config.toml
num_attention_heads = 6
vocab_size = 2048
norm = "layernorm"
rope_theta = 34300.0
tie_word_embeddings = false
parallel_block = false
init = "uniform"
beta1 = 0.95
beta2 = 0.99
schedule = "wsd"
final_lr_fraction = 0.1
doc_mask = true
Each number is 128 + 24 x the weight over its row's rms, rounded and kept within 0 to 255. Layers, rows and columns count from 0. Numbers have three digits each. The size before them is the row's rms in percent of the matrix's.

# layer 7 MLP down, 384x1536, rms 0.104, rows 55-109, columns 0-255
103:128143068116115119107131150089170163112094141082121131143166131164144113158185170100108100110094110152139180138116121123124157141136067117109117145096117106086103116158138091159095167129102106107092121133122127129101143062134171111122165183150141142124096074130119141124085120089119109161113144101093128133126158100119144071109123144119119150128119114116131131163116140157119159146160186139146115127089157122109139153176131180117115118153117126104153123081185109129071100156107141152116107125145142126122152124133099121087143155116180136144158093135108127134131130140131155100105168112159132103130125150120102122131145175108124089098103174133124082137128166134139083169111119072140154124121161111157106140133139178113148129132094099151104123084144087119148102117154123
099:135137142162145118089138167131126121153138091187105155123166115097143055104133082111142152169161129136145123123099113116105143105163075179140104123123153103149110152130149108151123104126069095164160120138099158127115093096101121130083116134085128094075083117106161107138097148079130105132102116083102080110150121111168165167146118087130081158092108135104128171126148105125120137170152138155118091157134124129106130091145104128150131142122092084181140109118138074103154109126119121121133160126092122121124130158121083116175143151125138101154143110146115141160164146157088124136140134111116166105052110123124140089091132108132135145114094140128119130126167106143144152159108091071159142123117166125121128156108172142109161099093135145116162136156136103124115135096131087
096:142143170144132111124138110135109143116134137142111150172114141127101145114089153155112110081142189093181152102154148117112104119153125102118098099129131108123106149076117141117154116130130106111096149144119137127158155107098122151145128103100113134091109126155125159132180119137140125122114150122155128123115150100086129136157099145152104080156123110127145116122151125116105146131123153140166106139153127143134087171087092149099150123116110089084067158135147117147131114140158142099168115109141126165121118147089096137107154129161141148088112112102129113133164126117177101111138128171126126128130126104098160112105088153127118106101125165105098144092110170115117144131128081136127158128093089107107133137132080151126102108172120172091124093151114157116132100125102118
097:167135174121138144111158082142141140111113142109134104132164149118146102118110130157085113150100141125139115136127181139089145131122109134082154122114131156126155126127068156100136060109174127153114126105089114163110091115114090136149111188117119122145108109163154159170183149119135136127157129104127122117146160100109125141115086152100157111143126150128153113171123117095119114142166132136125090159169140132113119138140085105087094113170114145084115123147115112118124114107084169133119150150108120135123129111164131147119123141107145113142085101139111164110077074126128072139134088141108140150147146115133182114147153077093091118152140132165143101125137127121125103070149141168118078099108090121130167120143156142127140127103149117147123125137095117107108104097141138
099:145134122093137113128077149115125145145115141133136115107144155092105094148119101139097109142117115156114097163179109090105108109136100119125099112143144133144129173131127107129122112146112126127120140140109129094141126160132147102067159137138127119140116123131106088123111101169091127152140106113141174122140186166154153131122069137140141129097129162128081139138146112139103129143099126095145151125144107158123128105130151099153160163067131112120113105143101162132175095114112106145131143170144162155112056133132135084131149105099142124142100139147144127156126153135116109144112154170094115094161089110143144127131179126173103124095106131108094116103112094133132141109132119194116106149087118127129108120113127156136110136099091126133140123147132148127131124142123136
099:115135120120139125147082161135153133133166124153107156180162128158133101088121152123134117132133129173109127114096114144125130096111120110118158090142140117139100058158144162197124130153105131119118101134147130125144106154140095126104102088131076110144111140139123129159138118136151115148142148159135136111065134131161113101160100095133111123135140099139140106148143146138092158126136138116089162187166151119128069113159113162147089146136138095104178125114150107121100153122123124117149102144134129118129125173098149139140047126128121136149147133169152138146173174097123111130097115111177135113147131119145111158132135127100107126120112064125128154163148128127135071109109126151142162106113134131140093129160098121126099151130161090121127157139099137141109117091120133
097:152144125132094064116122145130135164119101180089119123153123092134119111129161071146141146159126128163122123146127154114145107080131096153072116160100101155112134107124097130104154121082142143156107109120099106143134133137132117100166105128138104168135117164144103110144144153121117103145141172140128136162116105136143110122137122131113128143139119147092105178050166113130117132164155144143130129131133152132111140173129123163126146096128138143103112128126116085113129115119106156137185093111140152132160095119152141144153184088131094165080156074139110131145133108154125118112142136161101124126174180167133094120120106151165108082095136150141104164106106150128169085158118145094136148144153139143128095133122115083143170080117124090148144125093114126135155116174107112
100:179144145160130152131148113121121136142159112133153164121093120125158126097112095135124131101156129137127145111124144132068123099142109143108151123113141108049085161155112159085116150141134142154159095091115109085105098159108181093116094084161124110080110147089110134106095096089126051132136133090143156105110140150065112132163098104134137144114142083184133129169139149121134115153135127127176130140128099104165158141105125128116091137122158092122143107133093099106162077114151142150159130138125200106123046114136122132142104126119117130159118145123088172121114126116123124129137136119078109181113124122163085145153119111122124095150137140092146148109101168135115127156119176131101159152117102138127148164128150158168115122130120100120148135145090124165148145100133139
101:106136100142160127097141136157086144136132125124136142095126098118126103126166110112142149116136109114139117135131112136144092131166116115133111111144093088109140120162139148082126120143140154099117082149126126136108163162085142142132137117093117119121172142106142105187148121094129152140127149120140147142122136101103103160152147136110121168127122130149128135116082111167087172113115144152153133125103124151091093102182108139130146154106121093149127149112168121161129127110160146140131141113125109137173116190102133148104093137146140148118150108134145125123113169141169126086162130143098139161089154127149111143145126061086099130143105115139093133120118114051116136160143119150138177150139104139088096117096133103154093161142175136107169138090107085074157125151133090
098:098102098081127123124088139157116111157122127127085127146144120115109104124124139114156111160113124161127119136114136131121131094102102133140156107139103114106126127121105140142128177129123184133102116119120163080123157123150135144142135146103131104127094144170128145115115089118131078139128165087132097079146154137084105180137086114159113163107118110102131122125137113092154126137150191104129086074136122108114168118117100107109165124124073163131071106128154129125125138151120106140134126175148148153108173132125139132151119177120152139133143133145133135161072107148104160108133144122135105121175086108158138113148106156119151080118141130129142152134124111125126141157119137131126146099119111157133131108134090143142144149158156162157128149128120153149131136136104168
102:151112077150083101101139100111105115126116132151099127152136149079134136157145122113112158109131114103130158134093145112130125149118124122170134078117104152110102117139144135120078160130110122132150133133102108119139102124139136124177118073132095094097166139134079148122105151087079120105133165084119112116146132137144148123093160112097133168110091162158140124108125131114074125126166150151106139147132127150083155116122127134124075141116125130153239103119162127145104088087099112141143186080131108125165128151137114156146127114185115132133127156126152120136132151115080113142090146140140136120133118108158096148127147092115147136162133112127148103128106130099130134110137114131156143108091160154144106144105149153127107123117120124145102140108096156127187131123117105
098:106128143164115174097096147169135169135136150139121107120139143119107114118144135154102129098143134091109123138129094151107145168156131164133133112100122099123102098094081175109131097104130123127081099107149169107107170147097148117139101169116137166161141106169160125102085137133158116125156164141139133146145145139141150093162134113103097086105154135130152128128124121143103130139108123114151122137128165139145072121161100116108133157144098123143162095138156087125097154136123168127100157137095103100150142124124099129162106109101173182114137118093133134109116097142121147102149136117153181156175107111102139138147118125127158103154099133133106070145147160166137149100137136124129124079106136133178107085149148147096139108099159142132087150146116140061156122138144139
101:157094097127159133134132092145114094125101145150145164130105129111138127120150138152131103138113132153127140116120162151173144138104113136115124086128120069183125127093116115111162112149115137069173136126172099074144127102138102092182098109135152115140134125133121106106051109156166129161141168134075097165139152090152106115103138128100141148099147099136110136116119152157119101171143144186128141149114137077113109162080116099104148157118139160141123143117164140114155144143074129085152147136150175153148113085149128191139158110118127137122144141141135079159100101119135113123103141135112136105138146110150152120110136126132134120118117116105127140138146121140153129133118101122151132077122159172144115118126131167188105098142154127147163129070133116116146152110145125
104:144145109131161104132085125139112107101150148134104129148146118133193088131127152112168147109109101138191141115116117132162140114194139146109138128122113158126128107157117097096141148095139090110119125145144129117101144111166156102093126114152140141199145154141143128132143147152113120157089132107134094125100111103097167105192140158112098092140157145124104132107144167137163153103099108156150130118180131111111130130145141121174102148119120072134151131127144147112117120146113125167105118175120106127173146094117144080117143180142133153116139119132115118139148119132126113113135119133192121127148107169115176143115086148132100092094172177119136091083100091122056153117122160127089165113139116102134145135162112169097096122166147118116138059106117137127142113165160136
101:141125121155124110154102114145132120133154150136131172103121144133133136135122123099162126118086112110120120139118167124148157120132085116063126168127112148137111131145107146149149118126098150145076115149147114111109129099120135142115155113121089183159140132160102138098131099116159168094130142133122118101164137119111122096115130132096120135111126105126152131120170100145120137104113131138161145132157124067144118130112155106071133161118120156106136128135137155102097119134082132119110139153086109151151089142107098169119131149141116136153136106100154148115111140144118131068123115124134148154121115086146169162147087130120148135091113145101099093138156134086134139141122174121105119145120148106108154131151115128133131096107166129104054098132119154095101146151133091
097:117143159093135121152119123144138097138165165142130097108126176105150105121161153143095133143101098105134137100140163135145157165160116132158128113139142108123122101125068123123098103103114106150144117125132122095164128104143179133120132134091108133112129129136130138115128164144147121102143085165112127157137086171148090124132172158141153140143092114145117118160166137141142097113156150110065118131082153117120101108120108095160101168098108141145130134133161120118105139137075122165117108136125130114139138118156133139139139104153119156143138127127128142149139111133141124140115114140171140111072100126097135083100175137133121146140123137141089146149113103136096143111154142149129132154101130114127110136134122070137121145161163100126176121112133188078154140092129081
100:137100122117122153169157095131134157166118130133125126104103151127133107124140137124151101139130133117083124103209122103105080168160103109108147168107162122110100176123099124180082120108106132136133114100106115133175143133120122117115130132142120112141119155177154100129144108167168137139120139121145129150093125140120116103160088157144133163176116145138143088158113162154139151090118088153154129133125120096118152117139124115120169104115142116116143100138134087117114113167155139165169147065142175141155127106116105122167169117121104080138120108084131164133154146139147124157100107067127077126100117093088117140106133075098123120110108135145157174096139116123126113153124067102137134097143092075094145100137157101121110159074149107135175114097130100100127098177131175
095:143106175115119102174079126111149135147122127106105130116118118144146143109114118107108157118142153099118166122121112135127132166138116163123172140138154134126161138091154137148121119182138133145116098149084109127141091157148121127138118154135115079091115134110143150129153077140074153131133131140121152148115102111123166089128110151110140145133133126145113121106077091124089150139129042128099145104097083197134125143098187117145120085116156141108143093136112138123044130117105116150135084102148186158133149129120114147084110129141136146139113145105091180152159121128128125120129135101151091131097129114131120103111156122116102143122175158119143133080186120163108134097124121119145144179168098097108170093121116126155142137136154108135099037099123108123092116120144145
100:047144094156129134142148159087095154101140154131079108186100123148103148159104133122134195104121140084149158122162156145130174143135152199109129069132135147104137173132133111134138130139134156116108143136138163113133096105137169167120108149106127160155156173109165139122111131137129109139150136143128143167133135132125097156105129110167112114147104132112111159160152133110123136153110106166142109136102101179116151124155147168143104149159141122118170160160093125084138110097156087131169145138150177133126189143089156087104114114085147119125116122121118153080139145124105133106112122110065102153143137173125104113124164151168108111118109130097139133107107125133110076136155153100153107157101098107155098092127149089101143090108160081127091106139155119099107136112104131
101:141163117120151122143111128166136088115155116155140142135158089097109126133145098131157159115105104123103156141125153163153125145127124079133135164148111101143111119087122090102157124155115131124098066144135103124128134167147163135115158119119128146126095114105146164121086130156172119128147125111110103140154113122118105134147128136128143098080106120130135137109149127130142113102113179074124145150120072121172127153112086174093156099142138141131122150097115127112136085175119121146175145119159158053134120135116134098144132091151124158103156126154104086088044119131115118153130138133126079125113114096157147141143115185115152144134114073110137108092132138110116112120113124140147159127120131131146116163127135143114115124082128126101134115102157152140118136118113093
097:133121135115124122138112161122117120078109075141115153146094116123104122101123141136129098139107102153161172171077158119153135130168163159158106101155124139138132117155053120113175101103124156164110134082117119147127143155110167109129094118150124137104183113114129136153160136111127145136128155136154120135127100118155097086146129108108110156109115114138144160128138102106124125109100136147145148106092141131159139111114113148081176105166167104152175110100083114150104154137146119126158186126130101131141094095094124138088136152138101150105166144133132168144095172097166144109167135152130121103126102146105091089135135136081169128132107154111093097126121139125180151119136139122131148131127130105116109151126146181089143157130107082126113113078150135082138112112164115
102:158101139137114125153125134129143145148141125120103118122163164081098147159134137137162097120124159127107103118139133102124109146133126122103111162113128106094142149145119149129114155130122072123100130101095150115124121171128123112129115113145093155120128132100099185129135102114141111124197161153115090095124111111159088112197119098131151099106091084093133127107137154116089137119165163187100132091092111133090145155085088132118156096117131106091090108118129126138115129087144128162100115118123099165131150130140154144111162145139114146115107151114168111128113127081134135102106108083150145133168097146110113136137108137110149119165112150107139117127115170161109144130140148136120159083100097143136124123112115151138136122120130164140108139120132161091111121160144176
094:115162146132138164129136148119129105091175095120112118117191067117102108158077135144130111142129138147134105152099123119096129130126155079065106113096145134199133153154148145122098093136119111167160148148115119136145124133156133105120154167095130130135151099160150120165125124129160119115156157128129148112108093071108127074161152120141141104171152116161102147141134126151161113125137114151133120116120110101122199092133152137079114116139138159157140155157127123144132143123189127113165098129084144117141129126113150081121150125134155124123170133082206139133182210157154103087168172074134153117140116142120118135155098131118105105123127112118129125125113136107106170134121113154151124084097101148126101154099149139145147143125126096093093124143136102105094147128129164
102:115114116143092137105132111117166146103109104117175132137110116140144126125162104123144154099084158120111149139128120134160120135131170134138129122138132139132112124165188131129113091141126115147163119127141108193108170113134156115146140105152124132161103156118082109151167137117142192128129147123130149092112103141137151140160086160166141123123159129095106124149129160092142104117167134088137161108142116134086144126113125105133161157107124104129110110133118155133142161109156140141093115119186093108133179163102115154145134123127123111123121125105120123149097140175149159109148126115110143185102114100172147175174104130148136119134114190180103122134105123108118120148052142150118112070120172115145142112121115166138130123150127166150085092116143153095115113125112195
100:114096090119112175112116151077102102090172109142133112115093137111160121116118097126129125107144119112151121178143159122118160116103131166123160077111160122147127194151088131153104189065139146103127131104149102138095150117119142122146160118142074145134099146110121082089138134165129157134147133099131098093139146083106134150070125158152141149117106152133164107104147113137099128101129138119123120163116128104140131077106109110116090131120107114133122091145168144137116149134135128142128108143108135151122115101100152154109118105111151123147136120152163128163126166153092125140114117149095123150110104211112137118163123087164109149098146091103143130137132122104135150100152142175175132152143135137162129115169168142117120099090132104095169133097110079109106135107174142
102:118105079130113119122130126139104151112125100083108094123122144066149134101112103157110152159155145094115133129100099167144153128166140154122134116133142174130133148145118115133139136145123153147177104158142127140113112145118130105145155117146066147121130163151135135099147150134143112138103135102152119109147136176121110138161137107132137106163140138127171111148132174134153145154145088103169139091090142100129141110143108144152111111152137133116149107159155163132147134106143120130074149141110084129075115095180123101132190144123110145152117124102158112122126124139129167116176109111142120108145091068102133124097120135130120123138159124119108087163193112142148156068128163143121148141130092144152144093185128079097124112083104120089154112156163102146129130118138154
098:112130107133132098170130134155103153087179154159121140144153109171136078089149105157135115150116122187130153076138143120147152188144124100118120141139132184092108130206125106083125173139166163123128156124161129149137120139141127132144146159093161118127119095127175133121121127122117092116119142087098102147144126116130152095121090166138101127155128095130095142134151116129082117121102124137150071113114158157140129123168151123127149103135172128112131120130121167116147134111111073134149098148074162102109118113129103157137161146109140089145115112126118150162090154114137140146114142144192164154092096109090139083152134149146145165185127087138118098166154142170129123128196114158121126072135119121115101130147162099088134141156104116142106140144173133099156132156123130
094:144129120099149157141168107084110071103125166109098149140097138118124091119121167121124135128114172113160132121131148114143101158117169133129120159185083136169123135109116155113139133109099166142075158157127110131162123168122143116179109120087158137111121119141174192095117111121109111125159168170127171117136099069098140097081141150106146148144139118155140144136147121171139113128095118104133107129077155152161131116119151140102127109096087076106134123132146118118117125167156157119148158115099143144140088123147097057087142127165067121146138139111105155146085157126085147136122098150130110156121108113123098123139167140118065143153148099096154184104101139123127127085148136154107111136110137116174126101116136122118204122142091148105132139174110100143132145116104150
101:128135092147194119127137129100083113123104085160099176127124135110093123133140155133122133162084117086073175119141137095118146095144137121180143119151139132167110128144096130146149119094113092114162115139139092163153187112182134098155119138167152117121113124123143150152108142101147163090145095118126133164140141107120121140148101134129140086154160101142130196142095065139061109081116101132112123121124136134142151142171102130107157123104137148109143100105137137155162122153117136148105107086109166109138116156124158121122127130153137122183153097098142114144112163133108095116169124150144134108136144168111115180135154157130122150097127128124155148094142121121100132153110128119095141122128130107103168179130104123126160123113111113110173137096159142127126120084117102
100:096123152165162130111121137117125150153141150168137063152119157172144124095126104114155116120120137147105085132112125123167141123142151107149102100151151152144169138152153135159125123146101124176077093134144112070133146139081151128117149172150098122133123161141185083124097134164150148096122107143096110133098119148135142158151161140125100152125106115127107117102125119115127129112130133155159144117176122110109102131166126138114080153142089151128053167117151162130174135148121159092100170174144139142136138114112094121137103130093162088151082143089121134124096082161161118110111096135098146108172145074118133111155132101120152153104139103155111147125138100122070113082157097115071154133133121134103107097126127111065133134130154058127148105116078102160148106164133132
102:122112124149173123123104105139144109103131114148118127126124150141119132129134134106159087121127130114120143143134139134136092104171121168108137139145131144146145131109140156123110100105102108106152132169128141104112147130136144132121119069140109139103088149165092128168112170134155111139139154126132127123110144116146093107143159133139096142079123110126156125144128162116139124104144113125111062122130087117098139148055107150117084105110132096093101110112165139161149131147098124092144141112106155107146116139077088145116142111155121132124113125150167140100107108136153133145146156115160161110153141160124127116097138150167105128118129122169133163113142162155151119131141049124127104127129127150105181130140116138131132147099134109119160160137126130109102156169123128
098:135156110105119151111170165133115121164132116154127174185089133169089156126124107138162130133103116097160136084152144118129121126174113148123169149094124119125180091170115120129141200115148151152151152147153127128140080152113154104179138103154120088154106102137131158139162086135145086156132110147161134186125130075106141060106110120145140114171137107162151124155152126121131101104118144078143121124128125170117138118083122165153123135105103124134112088140082127134120138137104137114138075143145156106139135125106123148162133101123126152137123182136139182162131121145116118128143113140107121162132140174148096127138146138139121139096142104108118154153158104065107148149116071164058108142106122115139103125123116132124130116147117101101138172155090139133129106134149153
099:150134130131114152130107073112110133121132124152096138092132135141160079106109133130138105136138165104137120104111091090135098117145143125101147127136084104133137147153156068095138134109104119129112132135130124171150097152102134179102132090128141160185104082099180111135093172098110150095128107102139165083104119180181127152146095170141093117159157118166104145132125088139152144120127137139098141112167152132098120117136120095142140118143157117163175137156133125115116109156072157114146132135115123148137109172135138143154163127115123137090133149143144140094165140135134104108059124114117107120094152092107123103113114113130138158163152121130098138162129108152113124132197131164135155125103106054168137155168106072188157120114141152092111097113092106092119093077103108
099:102150111130147108160156117156118113137124160131133145171137117108139119161138111127151124122099118125129150127125081132176098080077164151144100126118147132114090082121076157105167144149134141166094126130173155113175155160107138130100147090126167124134108104135094104100149118128105126117095132101135139093185132150100138114129102159135148107155125149142159149150126117122095134153144098103088128139150118130098114133140102102106101101079161100112114153132130098116172115117101094145128092134139118087145095147084120126089092105123146111144118176117142109149126118135145116076144158128133106138191117130124148146161139133108130121147189111114140092112155120101092129151141136172140122164118109159156187098114181121104135105129081109139146101134120141164168084151107117
101:111119100144109164080160093155143108103133103102096141135162139121128125123120120098123144107135135133104112151096177145119120120109133121128118106115140132110133156127158103099100163143126150147125130141135104082135115110132137058128094113118129105125124076140076099168150119090123128095136149140144143117146130091141113136135106186119136166135126097101144125106154132123174075115115165108074124118152160161128136127153110091173146147149140105079134099123097138117117127102169149108162133096118129098087107071146088127185138146145086102161132172139145152163137138120113101111185146119151125161127161136166129121160165139119114144121136099147146132140117125155123131114129157143122135125145125164187135094111117131200087132077139143129109122115090146119110133111156090
098:154104130105102089155124145128098121122115105125121102132144134119123144112135157107121139141176127130152143144127130141137112122139147183143139114131167180131163144134102156148108127091132127102153123139122160144155133114110071144114110110090109123091165154109138125123117127111098135178094152176129097173206127117103132161108116131085136151136154131088125127131138178096110115154103096105092136136135127116148158117115168117154136149156179156127120145118140131081108144111102089176148131119106103133128123116116116113152088148062127092096131146108151106174154142120146114109123151129113179155142103131132111126099122129143119124131106153103159175078151069203110112128108115174160117118150115128119157102138136087109110110123173147101127112143144145157125115093138159
096:123112128100151129100143131168149118139083098134083129116108122107152133151162070156110125145131113123128151134128177144145150144094152084130133146124147092130117122098137144140141140128107147122110165132115150158147140107141126165117110142137145139127151112125085152125155139075138132130118144107129141129151103115152154132087117093113163126114191129134143179119080129099140120118120096125142111135145118131140135124174094108144170129142141112111092118143088116100107148133135141132158151147143119154136134163138146144099114161145146137087147150119169100114154183118091117117142122152133128126072086096120119146125102094085198125149133176134155142139146118103148123154124125116128111133114154130094131145124120093086135127129092106145150100114121144135202123114143130
097:161134126121108128159122094141093117119116137101107087109096136138142142160113148097121111141112150151157124129113134128137109130172167154119105101118105148090156139147123147133124092091131164083151109142135147160103132129108162119144095114116154119157138114103123156107155086097107091088104154137104121134128143139098177146101118161093138141135153120123142117114120135160104152154166099145134157104140100102104140143118153080132173135147131125132134130140159131082087122098125092095132110107170120149120133128076137056103158154120133148150121108087110150135147159112121164145133126162121143107113129107126146090105119155125132129153163129129164135154109124161129114107108132131131127125138115147138127171164129108145129140113095176120107102166107112167137130125139161
102:116124105166136125121155094123120130140112173098121157123124136111155125121130108201107134128102150094119185109139112133127156104108151129120142152149102074110148126133161096146120138129139091152130154192126123106131131124138170112106132144098118130145126159138134150102096108149129143129161172133080152158137112088089097136151123106143137144136160117126131153103165129116130117129136158166119117166118096131131165104125110102125111159135107143119109127147152144150118122150151141154116121183130163116141105104123151139132126164109116179125110129132073114114123159106133157130116178153077131129133104162135131154114114143147133133120109137156111134112144125100133113126121162110097107094124128160119095150119126135130138137159136114152148135104112124155116131165134133
100:133163132132116134153106105146141120115113121142129129109104116153140110151122169158108139126125113111092156116157160156113208118126088124087121086152154113170117128119171148124129168121152112156117120120119213170134108090115071151099139081184148161154118151121153101155106153119085157117161123136110153087129091155088130143133086171099136151157094098150078128115141122167119160142107134134123079164145119129182139119146132110109109148090123146122110132139122135120096120085123153140162124124133100088143131126127162127133151129116187084151124110109146115102125124143131138062082142154131118126086092141119100116106128126173112086101107139144143159112099122093164134171115117106122122169154111153119148131132125176131113156161076100069183129141122143135119134117137135
102:129130103094113152078122086154117135122114125155097198095117146103136139126121124173140196105172105129124146149126136097147158138154106138110165107172102085123089134057126113132134141136118106113117096144130119102113145108161148122143154153119116167127150109138136173127091095130099113119153112161106162133105149161104176119141129092143134143115110141146124160158115106140105083166147143137161125121117098113124120101150126107120128107111157099135112113123155098152139118151092157140146141141147177128147158123120144138090128095120157110111135143107102111190144098113114114100108145149128109125144119144155154151170138131095098162119099162135140119105132089123153101121160103124118114127161128121108111135133105073132133180133117104103165132103117061160108126170155153
103:124128129143093124133128124148128172149164138108117120149129178188132103084138163138127105116117146179167171137129149142119122190118161149133097112161129126176111110115093145130125115082118139160126126108091134112118088104125142108102111115092153131054109108141091111093132103128126110164158125076103115118128128129145159161130143096102104102131118099136140126137131165119147104098121147080134158105141108108074177150152133126138125106116155135178170139160128068135128093144162138150155154101127098089190135137129128088123110149141121128108085153126092116117092116125123131146130121113119107171114133104090138129113116122118129083157149122137136152145120121102157121083132140142149133132116127090106081109093143130100159165141089196134135139137146112143121140104153099
102:159143108122119134143130128099121100120111116150105145126100151092092138120112143096133103120162123103142132125150120121140135189139145122106122136139162110131141164147139143150184170135125146069133103135127139106115126144135116150112155101188132120115117097141163159156146118099108133096108119104123101112136140136101111151092109127126156105157139091151118136152146157124112123123136105140103052113166177106127172142125157118092125074108127117156091124117105166146168110127122148163103144093120106166142171160098146112166127123126119092126127182130126130108126138132100145140117140117135136114121160141084097132142144127167131089071083133135150117149106144140131112110132153157165112130132136127144145111125127139056146114134158102128142136152158159160128148111108086
098:139130163147150099127093113108102100134128125140146109107128117156101121142145107144119115110142109112131151108128172154136134106176142133107123113151153117136140074139129115132126114135135138148144109144116113118131169113114106105138115130104124120113108133127132100125158124153116159109154147191122111111140135144108117128105134156111115114098102141128123111148089166149133132122124182170144145161113132175130114109148108141074118129089138119124124138111117130124117162102166100097123122101133116126146160124150112120137103131127136159124095161167127184125136149120138124104141101107171119164106168151124090060167137158115109114112107158165156100161148138112148094175123076118099113159120140082085130122131092117116201136143061136097135149137104128135141141178155108
102:125093132129153133134110125138105113080174093169115134089105124151115154118160113159100083116105128109151096121113156150157141092139147158100176120147120115150191185129131128131190099091116134161144132105161109118129141155146125145124147165157115166109121141112136102138094089123109176112138112099130187116161133109162161086165141106138107112141145118163127135155118129099105118127097124088082104178131157111132112074102139125136112154132134113111112104148118125163117122101157095108116103129115120112115127146155121098109120160106114147123129160073161190115091136118095165152169144101117121134140168118164160113146124114098136132128145165128111154143127122154106140166154161143121137105107138144128109128133084164171131141145134096118142105133134099091139137152113112
098:116146115147098173142109120094140165116101159107143112156122086113099161104135094149119103145092101173123187142162128119103103102157078138138154087127121136139126129095137138141141145127136112131156124104146116082137136132114134162079158115158160137112106145108115091096101157105148148124115114119130075126122131094144116137125100140182144086138122140181084113136119136152120129111120168099163158158099134100125134125150103151138164159133133166102158151145153110169127121124122130138181137151139090122124168123151046163098136168137136135155149123104159104115149150131087111121132121140140113136117136154089114180117117142083114108118154168113152092157140126115098145107151137107116104114138139138151138120110134098085118093129133103137135105124122131177160078108132159
101:143170109098166125133110120126119117088139102129150162141174133094148165123143142156100159115117100175138143107075138107136157123135131152086113147130187126156143120152123139132132130136125115145105130146110129136105143091170224165114178087140147102112113117088133133121138111145122118145156104108162123123130138139138114158181109113109135135133113146147168121126133119123163120137124091137064142098137120127134118114140084136124087095174154137124120125136120138116096132132152113097139134115118144109135135058117120158117169123119121115136131110122103145098111124100124176152133152139115083139139109151082084146184152111145098088117103142170170108134111121152139103112128152147134114164141146122132192086126136138096115136124116133130132142054087157133112144142128095
100:153103121124103128119143133122099171150138115092124145110097118117129135126110143112149095132142136125126089171084142094140122098141098124117129141154135124125147143139127116126122112132154105112134091132139092179117143166140142118158137108152092114160068131148122092154125102137141147118159123135146173131115121135138100131108123138171142144130117141118120119137155154111151110143118123106072146158125111173180158164105115122171127093088125142091096107156146137139159106119142152130120114130146113113128140137151110039115129133102097150125162116114119096171095143154155133138163121162156087171116088134136132159168063142148141166165145117145146121130101123162095126135125121147130135128135133104108150133136116119080157106139143143147120156121080142140165128124120119
099:158097109116071105127147142137130145135118117082144110078114145119137095152131122105122116124109103164109104145141144110142135080150103158114149118123144141079126146152097102070117098125150113107140121136153117111137171134086139139066131115084144161139142169096099113128128125117076157187134153120119152159170144142127132121135121152087107096107141082140144177172149152140127092140099108158116103115150138122120119153100167147123174185135135172155093110125145121110139141153098124129119155144104107125137106106093150144116106148132140166125120110075126136092121114127147129159124150131152165130143154158105122125169148091130137115186142131116099092147122110161147095086130184180108086102125050136175134102115161103142140124142140126113124140078104129069126110127159138
099:153131147096151122130113125195103102158151104136144111117117097138173171146176152142155121152170074131095132153111146118184177066090111100100149129156132104167151118130140091146131121105112095108132122112119119151170109118157128133110108109147127094099139128157093151130132132129157121131138123142121108171098134135138098093142116091137146173177133102160135111130126148108118146101122096122087141129128143143132156116182107117162149152134112160147125153131106125152153150122084123142104089132149095160111132096124150130135170116103120097116127096139117109146098160140155078134106145175089115142139143148140149137123085088142158095126112141121165106111082134062189104156127128116125146098122142170107127108137120164124143120138135123126140182117137109150155106151145083
098:145119115096139144095122144137097154087126124113133130121146164139128131146131122135172120137128118146126147127098118186193131144114121109074199127140164061095157117118133088112134137106137138089102137143168131135139106172128156132128169156124115154115156151138138152128088131095136124112139138165097131153148151141103154134155159132132161099112085127134141098139134099101131113113144150134158128131085139143103105183082099158114122135114136126124159124134128098121070165153122137146148133129176096159155146101155123098098105096137108135140108110174134117096119134135157142152132094138138100107129073184153120154129139118154099097114132100093133112122124143133166102135150159167160148111121100119155164129124141091137124154128138095087161145128155082124120121137109115
101:101113106131129124116101132170136156139114176111141125116130103161114105153119128072190127132116104137105113094104136069104141104113121120103132123141144147117175107119143093082120146128081130123115154085142108168135137085159129112108112183185103160178148114125149137134103130093136154133132117111114149106109167144160138113112124145130148151110163094099126099133130118124146113128105145167144093127141110144172145145157123085164173120139113149135106156108129120109142135110146134155126095175113113144162125142110154134106105115122166084129153137138151137127134115137115115139146100099160127132113102114104117155148181062157102137144142109099118078137160105092121064099116130122126118098106110147120140112110122167116131083179118156082149161134128104079140137167148138
099:145142098127097152065128117095169125120130102096170141100141157136113195120176167122165167119173134130099110128121065099118158133139116154093065102128099119134178149122127157090119128110156134106108111143133127099141146108128141181144139131141172142134118126066122131146124117122122156101109111137131138112193105152113136116095149114142147134162116103154126118100096132147086179096096118100132139122121130123126149096129144117115144114147120151153125103162159111137098128086150125135138142125135106142164139131185117132123082131125112128125118141111123147169104059151115128142139100117132105117129126092112146106121137120133152136108159123161075103097133118123113112160121127106072064122125131176120090096112120124117179132106109148100131126106083144088120108122120068
104:152126125120167139139120144118121133126126084110086121112122145119129136145092114120106147104094108187135156096075095096088089098089114143134116133101098142115098131125139152125140146145096185108184127124159172096113117132157142181107112114092152133170184127116145154153092134116148131155119131062127127153100176120129142135180123128117116129110112116133134134164126132116142113139127166089134139127092134158141115137131144085108129122106157170154120153142108100100123153134089097155106130155118150078146108140108087133082136111127152132145175118173097122122143109132109149157147121133125133142119120149120167097138143139112164147172102093129128072121116111148105083122147140103113094105126171091136115148083093114130093145165110129158146146124143157135131148114070088
098:149142152129115126160144172125129165137168128108104116110136162113111136143110151093141135101138106096122121171119130146158134150136081138128114108104151119119161089119148140139139120147115145126139141098096135148097132153137138112099110133095140109146147146161123132104135116099125141136144144111145168139149151099129135106098143139097091148135127142134128132142148133190110144129119145148092079134165137157111158125087145124121172086126141082143139132146104131120131152098171122112120138147169109121154114116140123126154094089070156174138147122098096120111111132145120164109098136148128127158150117146120109163093131123073139169165152156103117120104167158135155138147115106121144146115143123168105128115104153133088122158136112120128102118107144154120126128154138128